python train.py --d_model=160 --n_head=2 --norm_eps=1e-05 --rope_base=10000.0 --rope_fraction=1.0 --extras=["capped logits"] --init="normal" --init_std_up=0.0314 --beta2=0.98 --decay_fraction=0.355 --doc_mask=true --dataset="wikipedia_en"
Each number is 128 + 24 x the weight over its row's rms, rounded and kept within 0 to 255. Layers, rows and columns count from 0. Numbers have three digits each. The size before them is the row's rms in percent of the matrix's.

# down: layer 13 MLP down (transposed), 640x160, rms 0.244, rows 236-278, columns 0-159
# up: layer 13 MLP up, 640x160, rms 0.259, rows 237-278, columns 0-159
down236 097:145160168167093131149100117076134095131119157133153106151093069125097148169152091116233133097112111094106171107103149152100136129165124125127135131133113147127144168158147095123124116140093105147107133131132118107135121143149106156121138135110113144116145152087169126166126134116125133119119100106073140129144124131133178061157128123151136149120130141159152085113121132130145149089105096149137160095160131120131132136100174113127127107108135118143137145131117128137140123129118147
up237 090:150136115129130114104096161204181088124152101125103118158117134111123105104131139179120099180121128125127133127131151113130156083078147143146136144133127136114115132097131117148086151116162126159134153129175118111141131167142074082127165132163113079135151183146140139181147141135134178166181104118135121144143086086120106109083122150144131124122099120115152137112097143138122114130136141146137108129113126096099132129112140124109156122133114130141160159115164138099141105157133104
down237 094:165104123101138113140127096085158124115112110135150110094119115115130113128139174148136110098124097108087132126139117128106155140144107126149140108170051166148116143099162093142137129153099120137119114132103134105099117160116098092154127160172123125112162113131113123138160114074167144134171101080118141101115143099128110134087091117144132137121118090143116101106073143098117117151184145168162129096101121140090151094148155131111119102107151131156090115121153139110150131132087129
up238 110:104103124135135123115128133158155070150136139101118105128125136097130108158171165101118110142110092152144103124105125110135145112139162141103109120121134129116156138175070132136143094127123149120177119157100157113116147097076136136118116145135165094078137140122122143102112118185132154143105177101141083153148150119160124149140125093103128108144125109146151132157115131113155081082156147103121108105123170151119087127059124137130102161131149146167122126130185141153124096132114134
down238 110:140110124119132133122117145139161100160113137168132094132130151122066117111121111137148165085121122131154134106152140092127141127131155120122133190124114135101150127161090113083128098165125143154134148102124107104115151174139120100118126089117136152162134084079096128123115105131113141140191101183117130124127158165135088121122105139140112132084129166166155138150140179129138131169127155155143125130071152104111151148138112100073102173108114103090131142161122120139125144146120122
up239 092:116076120128136112099102094184175105155159128106111116156137129081098154112105159165093093132145136139096121149116143124124146167148138101180142158087156119139102143152089098142132128076128121122120103139141071125168137124154119126096122151137131101131144144163121176140122138143139156123138118144131128151088124118172109141090116140161131079114074101100135136123117150129139100125126112171078138170092131087115120116163140124131127126122125093131159135148139108136163167124121108
down239 096:150156146073117140089121122134149171110108032142135104112101104146084127101113100157122135121161137106104123125162092179148114156116100136090177112093130082166100099124100160130143153170157108130163118150129140064152109119119152142136155134115156116132123132151144141098139108112152112145161087094112125123142105135141148118106155114122146139148119132128158130133137126129085128134113129142112136136170137092118131150085153140155097126184127094105141140131141128126104141138112119
up240 080:127152118156157133167159159102122127132199105170107113120112114142171119138132144148131074161163102143114130153140154096147145136152120123110157170140127118127127137171150137123102128118142177125150100130142145134127115144123077107139123140142121126142119117110114142144136114145143129120138094131172195148138072141112181109121114135150131126127124130130147157144136171180146128146191161165108139142116146150091115173146119183154149127136139143117150136163128174070140127117126146
down240 080:139140181117113149140147119171155104100132149124149155143144119143130142148145104112141128116100155152111120100121139121161157124113130096144154120095095101122117096109114150105137117150123076107136134127117091171182161146152171123148102117124121089141124100115116157109189115106134096138147125141209102103088139107114128160103138132132138138091109120154157107130134128144120108147046139080168138102163120119143144129132097145142117128117125121098138118104128097136084163125115077
up241 103:112136145098148147135184140141143130144095124115073134137142123099144122096138160122122118162143168132092108143110130142087159134156134104118162145139109151122147143153125105141105161128097113120184101108120124169141100168118094153115113157109125115119191146136131131151110186132124118142135101123118110142151121138108135113151104122069107095112134118170123092136102106137193131070176125137161139182138144127120123141178157116114160131102112106091111159147133128155123115109099130
down241 105:133090149150168091122115091113147080118106119126121120123126086098123100135094094115110096092152157148115116136137091091131116161122147116123093122129150157090108109096109131118107097163122116140135117149141131110119157150112154091070110073087113152094102102137114121122124076117119119119154110136149141124090131153119112150088172150188136140149130103150131106110140168130147126140147100081176124122122165103121107158101120135107182098103119140121128144131111144158129114091151155
up242 101:178159120143152093121117151123122178129132148120153128144148153116118081135134137137127138176140138146131141154133134103132095162156129111165118128141148093138134163166161119075112167162116145144148084143154125119192110157132118069138144109138160113108171125126154146168151127134116070164129106118082158108125139143140137124116137119085132126120121175153135096105106135142154133141138133186151142119095128135132100142133133128143099104126125153106113113130161106162123119151158202
down242 106:148119073078125097103134112145100152154143138111133139099111155144113114150125136122131135165136140093102099132160163145118126179139095115151107166163152134130103130156101152098131155101126153110112161136107135118089140150136152164129082115140125124098115142093157125152133149114120145096138140152148137123105127113124145176115128149131094164161140166153175103164067070162128119150113143162088128116169119172103107122171125109145100108101118142112154143116127114085127106118105101
up243 100:150186124147147166108105084101138129190145113153116115120095149114123136110173120134121120120170161128156109161099148098135131111109151123139142113111144094096115084128105111129174104130109162109123106133158162153140131151116139128110148122158118138071146117149112125153115114130128086100094120075150128146157114091147119185124105128162135152102104131100168126158107127136126123142147117147115109176120157157109136123141147143107151118084146088165094124106106107099184102122100117
down243 102:162152131116138124095142075123066144141104139139162141118125098145148171126141126145144071136139161148128085124170155123110140149126139148084100101122141164147164119136117145102103099134108123149145139176150151157114132116178144119136055141135096148149118114100112105109114092131143134122184070106144152140116118137126139088122079136100127093144106133127132075112128130153121150134099141138122173136154117142083126084140104120124152132141139124142142135189155135119102138131133123
up244 114:106147115144118151128112136136110116108105116133113126135184150137109158128204112147118119139116118129137140138136117129121154153111160123169155122143141103120122122110112099135126090144115183091124087156124123144136135154102125150138128175125143110147116157126141168160170146154135120088107152178115098167163147110124118158125129135091133108098096116191129164125118109123119093134153152131114117147057144160107097128083124147149139145124098131165190097105102136077142158139113139
down244 109:166185127119118104140107135119166160094140157107125129133099127125117106099115127131100152108131129126097085139088148146148129143124141104137183176112164162154142146129132115123114128147118108121144125139141093116134178143122108142149128152115088184121126137126142077092117157144117098141142145110126111116131119142123096127114146122166157154119122113093166130065097129119148144103125163099148132155151135101152173131154115170137195144130136119123123126145103127141134161106116220
up245 109:152165110180123160125096134152166126140135111106136150129099150104149110109126156115099168102155143139171153139117118138124124076072157108139138111163141127143104101137139143120147101129100151145177088090112135126118106077102114174066116125143149108096178144108129136124092155123149131094125156069103109152132120120114106115119119124132161119150129132124125135125100119097178119112119116132101164181096140141095104171134107119131108149159142097113128131166132092109115126138093121
down245 109:152120172106112122122140136159098149119153100132141111096139143130139198133171158127113141130133149144100101102109143118130084156141117094107161133169147098086138136099125158099137143099136091122107166093192108114116163132137122099125151131115143131114097111093098115138146120107135109146093153172157129165102121145137135146120074079110119149124116148112119105119091110132150116132167111135137134150143144114129112168107141119144158066110088118137118175102143131132165087148146091
up246 090:103168108143147103139147121094154107122133081090130118128107144118121139131130126166086130122100125122138129158135125165120118103096152111135152125118140113124143098142115115107119180132104171185120123133126155132115160108148153154155087145083122149071123143097146126134097126121131100147074175154136155139112113181102148147100150092076140134103108176121134137138073150073158108154135189138105132130139124115112140101098131146167122103136107106162155144135157120118120151125110141
down246 093:127123101148133107128137145138147132104151137171108138108049136103137124134140167112153116185145126133101144113143154117117111148112100068104099145125121128131117111141133119120115111186123158137112127130146136150147114125118120144144079105096195137128107098115104117109116132134137141165173136107124144099122161127147115144144142113170128154037141176100147140170157105120140147091130133137110177124137110137135116121173133102177113118108136097116146113108151132111160128096100095
up247 087:135149111155162136106117170127145117096158108101127127153168126147116142179111127118138136117102081107147092101123119135144148138132105082127133144081126119111139139095119137104096154117114135134162126151163123190128152141127141063114113123136103123079139112135086167143157131147141112151133117090092165105093094156130152141125153115144139109083122116119129135133124145105161142118118142135100140158127148103118128098127163121097183111070071074148168144114124120139089108130135102
down247 084:124137164141112119133163083138129106155086107162110117127092071080107114066113114130066119104176137114125128122141158133136093139134123132131132116169113149155100147161108111172177127097132079137100152128106123108120103128127100129149146135147152143168152146148144119124102159156119147136122136113128102170110160110110129128090142133096097151126115165156156113171103112118165142084135131139138142104117118161130118174134174099167085110128160140106108112137112091119139125134121138
up248 088:104149163122098161146159106128134114179132120113072089124120122130138139118129154144123097089139153145086109158127134143123162128124138126126148108129095152091131143109100143132144102161107130128135094123124143102153133085132152106142105116139116133130114130131092172122128064165118154132153123109128137128095127109105139139123122105148137105149108158196119103144102109154177146147185148103131106139115169118120122093138170166170119111156151054117112171097111100136144122162104107
down248 091:111121099111121093131151105110146151112158142106104122167120069185119127139105157117150186150085164138129126141134134120133133114104143140097092163080111166144125160162123129167148140134096120124114175138137112106104142090159111120142130105142156130155109131129126132087121105091095101173133137109148103092140133153123136120134119157112118095173123119089187147116109141142100162179169129122142109151100162105128111131098156100111132095124143129088118151110154136149157130159119166
up249 103:119162105133137095109128174136100123138122130152123080102138143120109100125122113130129111172132113116113129105138165128116112134114138102184124135108194109096170132188165059146136122099115142121142105152124130158144122127159144102082148114131137139110138138131093143158145132141148147149139110127079139138200145109152144136124113149149124079108110084126136146149115104142116130140150168129137107134104130141128166133096144113162104153129087069162135101177142115135108110136161165
down249 104:126130132172107147127159122145127108123154126153093125140125149122167141133142106172133154129121156124132084065129113077076145115122111135178135143151122135078092131098159125126157142136145148133100121171119111136150118112173121145124113136181101160076096130157124104149187144109120113165104128136099168160128125141126134169139140169128116135143144107138117126112154089133098125090150144094120184128104172161132100106131160125116129113092135111143097170127149133127112166117131148
up250 095:139126097140114123135088142135134158101133139128158149160130157150116165119138118159121116181091124101160137128121125152149166119094148087111122152153112101124122096115105128146138145124099115143142176152093096143104118110098144128155128207133138159155141119136121145127183142101114143137154116121091132143130129122111134144169123152135079142095105131159123201118100104160086105093152114087136133121155095140145120168136131135154136136102131058169152115138147151128084122123126152
down250 101:150083105129142116120128114151104166130097120172158147117116168103154113158126125107112136124081155113091140145089129137124139146149148096138151107094125102147118140103135154148125105130132129099166128153071107134116168119128114153086088083111137120144121134152110139127114114119114095108113153158098135151116138145144073118105137085161074109095173098099173161111119107134120096114131113145128101130126118109132099130104109111125131158085099086141149152180144114163124091084095136
up251 110:137120149173131153116142127209134129131105100139137135139111124127122113146142136107130118126153122178143138141154166127117142134171160115144157117127096106118146167108098101103152119103122139153156153109072134110146083152094119109070073148116143131129155115140121163100139135140161143162114133114128144145097149111134137179121101114104176100120128157121120136149135120110157134141149132107133157122154166117148134147097113113092129164116056127133098154066132125091175119155141137
down251 105:085131153120084165152124124152137137089146147134154135148099138146108150175167098102107123137120138112143117179113140106110146132124124122154154122156115130166131074115162143179131104127095132157152110158120123106166162130157130126099152136123111160087106145126112141142130101130114176130169094125121139157154164117177103131155158122116127085091118136117101104110151113138138130120126115180104102155157108095144142115140081129181143091135172148147101130144084148132110137094103106
up252 097:130123168149087164092117117195145099135160160158135158138146133134123121192136130117118124137132147118114125134164126120121146107131112126127141097128102178078097092114125140116079137085126132114172146162168110140143134157142128107105131107138078120146155154120112174150153129146134140119162133122127132125147121104104125102150095143133155097148120111135135082128117140176084113097144130129111144124116081132112070132123158115143166154164095154098113124094112102111157079147134100
down252 087:098136147097139133157101174144169084126108182100160153101107116103117117088141127111164111165145135091152144108125133141134094158107115106128138156106148134099105095112140091111147153142090125134112108133078175177141109153112112132116148115169117121134143141100125187115139092140109124149143077161124122131141115175149148098145134167127145124111110114112086112141105101131127084076101077130129105104132149128127148119097144125108115171127154141119095105113126139134166106124097124
up253 093:113148166159096177101114103154152152132150086118071110116149134126142125136114168121101124130130140115163096105089173152148117129116133106116166111138140130114168107183170103138135107151115132153135094112132124128116136130092098167110152101110154115093170113144100157089142141122108120108101172142156118104103163108113138152105143124152110105124092125130159105124110113138142122084153127146119140140091092121096110094124106114094135115115125125095136135135124159064164122160110188
down253 097:118103071129089126150113144139153142122100170150122142108094146115112097113149118125107163135122158124101121121125130112131135145168123148096144144126177113092143129107115146154184160149167105135129153101127132111120157096136139127108117122121133113109096106174126116179113120158145113152124158116169108142146146128152151099159127162144131146124086175100139096120098131120114138116106058081107150122101110111128112163129150149158160133143159161122193148083081125121122152098144105
up254 102:151144169120128175099132119119128132145123128119153148141123149130104137162160097141112129110100119123182116095079164154135162131135077108140168161135136083104126130117147132142132159106094134139142130116103068155126090093149154082136116163126133132110131106141062124151160127168141118147127112149114096120118079152134146139167131110081166162146057140103135104137090133146150096114144128158121137125142150131124132108137109102100153112108111085176123141157139133127098125110138126
down254 107:125100090125143130165149163082097154128102120126113157150166145091115132091095119174108143118145078166139116149145126113145102140124103098130137123139132060112145141121108118125144114141113129096124142070102129150122105134155119166159123172156160134100123108120113140148102130082120157114125142107100110145152135172131112141147132122133126173136152154168101126097150126113108130158129124111101119107093092144069139120156118076091129160200106131140113128176125128120123153145132135
up255 098:151150132105112134049106104169147145163116120123139107107132151139149143106130105150091103117137147109127111114118148125142106131147107136134190110133080115122144116158131088116109120145106106159131097151148119134148138144038129163131134106150091153120146120115116110135168161086111094096107163173145132138142137112132171132129112119124156121111118155122105155149129106124104065129146107143111114128138115132083141115114109118124111160091149102122112127150133138089127119193097177
down255 098:130164119111115136135100108142108111117136110175136105153161182129167146133151103150129079123116143124100085126133132084146129138121142110126079130141163116099150167098146130108138132132160129158105119185113121067115151118160108113115084134120122149124125124114146119107113126129143160083095114129141117137132053166118110207152143132095137116145110144106095116153119112125104118128182153151095099133150112131141136152135128117138138120129147114129147078064113117139109148148152105
up256 092:185144144113099151092091157167153127136111135110098164114137138141150113187118136145119162146084108142133095128150129136132167104154127138148129074122144158153122124090127160124143151121154116079122156130136084131161119147121134132090184109170101082138138133156133147158142142160089100145161124102110132121156131095110093102127089107125131134132161111145136116132101089130121103106145142135105157131132147113134105125090142129130148143159124147158091121107086116083133063157122146
down256 102:141133090128105134142148144119129106101121117137131141131160123121126097093144122163110127109163169111138159136152109144096146103164147105087148100097146143136128143160147119161138161143102120089122117132099123156128108122134136115117127116157097115133119084093165098115140118146094102121181091120179188088138128173105127110139143139167123133137109107118118107105125098132128179113196115106132106171152115122127097075142149138121123073144125102147164160121145161135123101181141103
up257 102:117119188148162189087130127161115145125135093127099131120126131150163113152140146149119126146105128108141123130143180100155122128115105086098158123145156104113136091137101128105145100075136147096115147146064135152114099124126100153108132146126109129166165131140121096105121142120158121115097125153120159135153113075164156169125125138069159123118133089129114143148123126128129079094141111131125149121139144135145132152161150091110149116053129118143113135136097072091130128122117149
down257 099:123143095147147126174140093107155115139121141178081094102152184167157109159087115057076147155140089114144126159147148150120108113093121116164122149109121145127126140137098171105151146128129099124135149175151108126109165116126117115076164092138106162122132157102098111103138120110127123104129126092087130096192147141167116116140122135148183102113105145160106117142111118140106146140149117146131112121117170152155153163138135101139119142121136122138118124118114146124125153149115134
up258 105:125179123172167134075128166151122100150128170136120116143158148134130112164139143151112114097159109131090110156133162119120143119089141142183101131093123098122140130132160141129128141112086126115122116108158108141138116119151119093134153121125142098060141126090117144153143137094167057143117151092119093129145120129137099160089127107139133157127105143139157103152079116142121151127134117166077146132069113130138140149108143120138117170120124154141135121141162109128111126120180169
down258 111:104115109123153099121129105114081096164120135098132099109125118112130129114092144108103168141087146100127112116139113081115109122190132107089194110133126095145133150079090153150109166116136154126097147095138184135128066117086142142147159141156117158100112109126097143110099110095162117147116141119166104159148138123149122160127126134138153123134162140154110132134107121163139127168102137067105125102169120152115140154141101095129128160114148138133124143129087145140135135164130115
up259 094:181156139130135143084139143145208127124110155101156124113134155151090124156149118115140095189114082132110122141102129134089146097153095123118137140093127100139137132079095121097118122150091147149116104138141132103101132111137131134117127138139107138130115095068128145161166142145119136139114133131109123108179088107142117167111144095110142148142129142127142133087123143156162137154132180153140149140075176102134144145122165156158174131120146092128148125112166143113107130150107099
down259 096:125100122103124132122134073164110137150151095093144129091100110112172111154103107096120142136089123109094150135129124142086136139116128105161118117106138149068077147164141112153077160161135096173100127115122117128106128119138130140151168124132115148145119126105121125121117099135149144125133124179199137071123145113109138129104099121137110120119107126140122152106094137143103119091080126129149156136126098124145101148149108141111168072133099141111140122131165106149112111083172170
up260 101:125138122130117106149082160129133160133123129141145142145104132078109154129149094120100097195094149109146119087121118138167154138164123100151133121103110123112109147157093065116105179158137136116129150112121121144105106100088126115130093129110156098142152138132099157136164181157153101179121115116114102146148136117105099121122132153173098095113077105163102156121123083131128116107178181129160131131117127130098133130128127153118117111121099098160139091119106124134117093147110103
down260 102:094117104129183102137095115155096155139147191076157126131121114128139115095168147127115144114147140100160147121136139168107119128147084127152153146116137143155125105117137131136139095147128155109102161106133128161140138147138133130095126179115169103147123160135079119121137114160132118075125163113158156076140098144104139102107132129166102115149109077153148139134098136134151110119173137136114128128122134175144082127138114125153092159117119180122094141153151103086128157114120086
up261 116:119116133113145090142131133126128099127138123132133128135102181072123143147168151129128113155121112115135119136105138150166115118120111112121146147098098144144169126099153129155086164156123136164155057163149118113128109130089150129124118152157111106117193135129154150142124150108096118105100116078114159122144114085147100114136090146110146152119117167103118183137110126118163067152137115132106118152144152134126060111143142145152089140138163095134124140128175099101131089141138111
down261 112:111141125106111143127137117108147120153151146127129106107130131106108132141152126170146139160104156147116093102123144121164113111107145138135081128063091107120119115142147157109134130111105110123116139132143134145098162084089121115121128111112156152130096100149205129106142120082083116144118093111115126159172131132130103090152135095130132132132102143119118062135105133133162121161149163127171107181154119143146136140128124133163104113156096127040140098125160142149093104143139140
up262 098:099112128139116134121089158176146104130128113109125148108124139118106183107137124130128109173194135162101129119140108113113123081200140122146157151121152113105168132121154129155132155156112161148112112077155121161142138121108142161137139131148143083165166170098083103142118123142118138127124118097101133123148140120141094171096146127112140113115139177166119132132098094125182121145143123127114184191103160088108122143111149119113105116138124128143129116110134127096153120150109121
down262 101:136111157136150124098156084118131100136129138097127109138122102172114123091113123075095117138104127115146094096126142131133135090088083151083076118154121143151060102106146089072168107166137121143114106171125135128117116134148142088120121137138179142136146128152132132129120112129157166134090143096118120168119147076112149124111142138127140170147155140126132114152102153148144101153107102126125184128077113096133119150105101144135155143149130108117078147118139138139111098159129124
up263 102:166117156126151156148121092130125115156150115148086151108141198093146094097127159139121138163181109158174111109157112166133142182145129143172126122126111100141134154175134093132144192146129107133116102156186142114123124140139125139091121130136124133120136122133123101156146127155122142163104127128107138109144119137162129134141135134102101112151135187105167127143129165138111088143159126135114113144149116106135085165105174124149112105132106151123178145115172141128162157150116137
down263 103:142139112166107152112141126150120159148177117118140174128128128148173104130173180140151146139098127103106130118116126134144107118106180147171110136114103125141133095076139137102116077093103098123171141088069120131121100142155082170122130132126107130108105123104142134130116097107168176127138130130131124097129115165159131175096071112145091105119105097166137098084139132144135073137139163154121127108140116176125127138119151123140097116120128130132114112146127165118122140115142153
up264 099:150135141124122115118097143152100132122144149122099103090103128111105093119192114112108147151103109114150119126151139143160133112155089145126094127080145131131122078185135074090128185090160134140143189125113117124153119133156081132103162132127186125103147148130105125121161160156140098124107124082093139124133119132102133153134168100121107123111124083130135164167117113172098121120143109125144149123123155141136097129095123125084128133086113124128158096107150112145154105124138156
down264 102:130146072118108136154074126143150123121100157104125103155124098104135105125155155143116096154149136120085102136128143128162113121140088073120168162111143134098122130143113133144106174122190159105110183098115135108106129137132114105141110133097122154120066115159107126090152168113101140140120115120182165109126147152140148127113162150140120086131122108103127143141140129104093169089152110100141119166153110123127144140123128130165113136114182146144165161132111147154143141172129123
up265 096:121123140132124113126132176131115111176130167149144180165116130139156148110131127123136159187112115095176111128155137145138152138118108164152116123113154117118144127108149162130124135171107127088155127135151116128129132181122105100112094131166096115105130094081110171117120133126165097118088136116094135122111145120131131140120150105114133100147081129128157126140149053090118084100116083110122136165127128185096081158119122151108128149094147098126114134129125092119138128110166163
down265 098:125061146150104108096124139080132124094102174121129147115126094155119116091097155140206129118124105107136114110151137125078134118151126125120156142169122101096151151148146151109112141158127092116127129137088167088132137086136178112129148140156160145145158114113131132101133103135129160090147152141129122144168117081121113112170115128166112152096164120120128162118152134112111133154118113123161110150092172124133112107149123156107096094090137106174137102147118146136093118138128110
up266 102:164161144143128165113141100136123109166134085108127123137145133125181111110137134176138152153134108160153120136137153141120143109110107154142153128056139121134132154115124149185135120122115157108164091121072144134120146136167091075096110161120157141099153138149071154115127153122128119153082115068087122107108111136108109126136143115110155091112123134095146137126106166171144154135124125143127132122144152114100083120157118124121121071117107112095151162125118097122098129137105148
down266 103:107143118124156131147107151122128142077144108080091128081128185102119131111106116142116131072115154153143175118155146129161099162120118125134112131140161125097155131166120107149142159086152143081114134130159138126159128141167126181142150108160108141097107127064129109181146113114098163135161118145148120169146129090152125134141154170100145151105099147131107133121142090149139122121143134167092075121127130092145137151149160159151119114134121154133132120103135091128151138128094123
up267 101:123126178126132178103166087128102158129154118126175147114167129129183109150135145157113178154159125123114111145122163123144117114129131114097164138080109111148099121133137104101137144120133140112165094174131081140153132099159141099097132176137133104106166082148168201102114143134118133182139154126130101117129154129126083134103117114084119120099115129116127155146121141150124122118170130132133113116089144109104141115109114113155165124130088131124116144132159111155114140151084113
down267 101:132116128159121137136137089127103094120136113113148121139134031179170100143106108192126134153130163088165139109105114063166135108138151106137131123099113082132115154130140095134127109133142139128142129111128109169160189133129156138121124100169106117096122107169110145143126105125129139127099112137114154089137109129133117115121135109140116130125143110098130112145122134115136116158106146094135141148118099123143088132092103137119147092161125140107136198127126160097107192123140132
up268 093:125119169144102159070108123135135134167165137113150126145115123142168154141126141156101125171129099154169149120127166078104118109153152162152142141081158142097122146100155131161168125132096118133123151192124079144149104124116121145133129113215129145132138099140127135142102155136158115108127137122135118100091096105092160153087123123134118119136127153115143159101117140140149125088163147162129119153125145157158137098123123145155143125098081155144124185143142144137126151148129125
down268 095:122116101111139120187133121111119101098111116171184117138168150134116114106099125115151103138145106153124145130124116120130122104098171093098119106154135120165136154140113104144120115153137116112071174139089149121164095140125143076151113091115141160142157106155131172144147093124156174102129129096098137141148166145133051129108118138139138112138126118116134114138185171122102139129136133069107122148114132124146133166133104141123130138133111117079132129151105137090131150134187137
up269 092:074102151156116157099098105171165109166152106140157080167146141098116136137119186167100097121142145123124113118124109121112149161130119122149145154141137159096098120134109109150066130084105139157138143128160103122135144161145102114124132127115093062149132162152102138170198140118149148124149129145138132124116136128147094117134132155117147086139106157131098126123111183150118125096117117146108159146105115084141124121150138137112118145100125109101128127093163089120158146117119105
down269 095:147122138147100070126136124126093090161130129177136138128138113161118111100144121112102140122131145104133182165123085136105143155132109097168161131124120173134120084155107089077132107136133096150134125162113103152156165125102111135137179113128102111120103139117125110105144143124156126141132140126150128134093137107108140131164069118145140133184099114103147143128121159157144083137129120133145111093140153127097120149163137137125128157150178099137136139128218107148148170135129110
up270 109:114127161155130105129140212149078173106115131161096147145145140141168133146097142114106136133108104135141127126144114147139151102162102117119157149090109148112148109146141080127111142092137143123148118143084132170108105137150120119112141158116165160150137144117138081111132142141137132107116140139078153166131108093148109120119143135111144101090073114098152180118113131119097094073159143108128118156162132121155111153148157109083163128077102128153165119136138135126113135120126154
down270 104:126167122104131115150132075126134085185147137116102150109109089148146129138111128114130129112121111104113115117086108135140103110154182104107118173158159120098090115105071196104111120121106105126130163144131145140086128128134123153106166117124105120138160127085127134160085140152111118101125074096127146154139103099144131099142094176128156132135076137105142153113155087157120097099089135109142112120126129125109122118111165133109127156167147131154138129127117134091161126115084120
up271 111:177132176137153146083099171190165163137157122097161173168133139146115134147112100159126115122072143201169105149114142149147131141165107130174151159145111105132094097132109143124129142104134144124153116125121120158145128139091137160106129106170117128105182113113126168136181146113155140150138091078100119113116141117136123154118144125151121139113108153178112112139115126119126129114115128124101106178154156140135145112098114132127118122098121103139115139105142140087119125118143122
down271 105:126139113149159105207147098104112102118097135131098154106130132100159147100133096166116159128124118126108090142180141115142137127118129097140122140112100076115165137140108115142131153116104171153129099089127088134107145141148110114161129116112129128080082114067112080121117156137161126155136136102139088155112121115085141118150100142075117101117154146158133133126165147153135124138117125156071185086118111105141157126141115140128114139123123123119143092136156146121124166157141138
up272 092:113179144145107158084139128157173117153172151173140173114096124128151152137145138190132125156117141126145111157117156155103146122168106119170096098132118153151104104114125126112126172128139129123126115115136123098138118129111150115076128109114136106139139105163120126184127161156101083092128126116148100099120099141060114146141155113132093110138137130121159136123119147125121122140146098146121092117133123143147113116126123148142114104084107125078092139107117139108187131142079184
down272 092:133125121137119120154122156111166137132114132116120095143090143133145123127106152102111117130129129151149087113126114133081131157133142139123112138121124136115147138123158116114106165098157165100082118141093136134129109117110137100145142121125102123149085148114124117093121146116131114143157124163253116172160108129121119128110116135109152179122105098120106048084127172138118106116127141154143146114103139128130128096161073137180110134137137121175098105120103118123134095122166118
up273 099:117123173189130169094145135146155089121145152119107152144096143163100139125084087133135147108144137167126132101149174102103121146115098107151161141095133116111131123179144133106123107146124166115132148110117098125118138174107088112141135121153112115107142116091102143127099124159086144121100124118088150134124112127130140135128146111120106142135113162135142135150126126103156123090099107141098201110113141126087138118079215147133118163140141163154130089097142104119114145129144126
down273 100:169127117126139106096182119142112135127143186097137146150122093127150151124082149098134098120139125128116124087111108133126132122141138137163131136158107128127135105104106137119157143139134122152146122118086136133121137156143150171145105103149121136140116105164098123134114140091168144131107109155122174098126100131122160148125140169152131133104170155085141126113124109119122156140096116168149114098150134139102177076143102118139109163064075102147132065125111154111111142123164058
up274 101:159118162127119113107130176170152181137106112158075172137166156105132107086168134126138114173133138083185149133184104138140153136153130151111139141143136113121144095129137154155136111108131159109153160122097131149112147143110160119131096135144125149155137144131154141138123119116147113123108135116074164159160125136145096127107139152132143062114090138115106174121131089147106116141163126151132132121145145123093091132134147176128079124064133098122134094149130143129125133136124127
down274 103:139112128109147147121128085144104117179121129104130145133101114112109125106112128152165137125095154098119132096101138089123085080160189112109127144154165130138134165140135175100147129133159093112090154164123183145124131094119121090132131098150087081121141113100145134143142125153154081121125107117139113089135124130127130169139105136153107147132128134158106128152162116112096126134120139131167066149102173148130121143105149178133145142141131134120128148073111145151122137083114080
up275 105:121126133182147117113145131139105114109115157105112118176126124168137157149130124124108109123128147153112110142098140138089144142113114124169173138112076125130149152153096137060148143132121118153133127132095116143140106167124106141149113124142137102096154118123122104142121174157107144102102170092134125138134145122149140170117126079064087135129127162152118121141107117111140130135209100146114148137125086137088161114114109132141152131131117129131120130078155082081118077145169128
down275 097:111131111138149129136149132136172098158137101146137172132136133163105115114137156131048122096150106095118152161141149107138108123157131127121158127102139086112115132142166124106162095117090149158132112147087162175153100106147147167140137133146164160131147115133079105123120148102159130118117156095141108068112109159114149117126130134170142103147114130148129099157133152149131084129116116136070075111136097157082147094127131150146100135102140115139146149132150173138123107099140107
up276 091:141130135152134131125113171109148074131157082128142143151105131137152107121113133166120109171135121111166137129103113126105145093088129152096141136118091174110155150114161174124094120132114106139149139128192173129129114142147094110128149159170046105113163171069123156161158141151143148092110140110132121143136135129133174152142118138130096105144105116169123157133121142160138112125166147107110115128130137131126106172130125103151117107138124155138145143106165114101134079116112156
down276 090:121110182136120145136081115126142176098100147166121126141150104150133143116107132118113163127147128107147103139135136152169149106163123120098153139144105107131135143154136080059118172146124124102134069182115074113137117099121113122165106177106126135148138048134144158130152086119139114110166150142111111147119136105167114101099154131104102131141125136095109113120138134158161135152086162097133129138147121088114114134111150134133107137168139109117129103132087124113148112126103148
up277 096:158153156176170159115093165120157113110143098162135124194122132113100145149114109160118148153125115131166178162161123127125136127111084116129161124135140143141177103139097136115142136115112145079091099148061125153148111122143131116126152110154128139113102088083178156136155094138130133121089126148127169134129133102130137134124131160153117143070138116147127108137123135139144088117130140106136112155103162135164100099123159110094130094130130123131115131172169115104124106131151170
down277 095:137129122107190156137107105084137095104116138150150107113095098163111169115140111105114098124164138129111136145103131124171115131148087100148113185137148119149116121122149123200123088141164181129134072117109137139135185128142164137139149130120122142117149163124110146136140157129157117118155132111179109085126147153137126178113092139115143101103124120128122153066116124141135131176138101161157132134140086156156123113118133164129114106114105137160104142124148142114088119119144110
up278 107:111144118136147162100143145141169086103103134134116157148096147145159155133094155124144136121145112142135155136181136105106164098142130155198145126158116113126163081144131124126162144099096128167158082137134103084135110095127119126094094106107157154116147123137164139166103139127142107120117160117121153161185141106152141180127116118137176156135127105134158153147123096134132122174114126131083131137107163169135099140126171126133085124086105121114121120116152117114147162133156116
down278 112:123122154129146100128100140112132088072126116130158139090170108172156122154097156128150081126155082094143117136106146137151057100110150114133098142078120125130128146104143118145128146099144116138110145179156139097183118153134098136090186151157101117142116099169156156144156100148128123151108138109110131157101095126133128113087134152158110127116097122126092114180123126120150155146091093109123121121124115098099133151151138145089127123113136111120113092122139117148145161151132101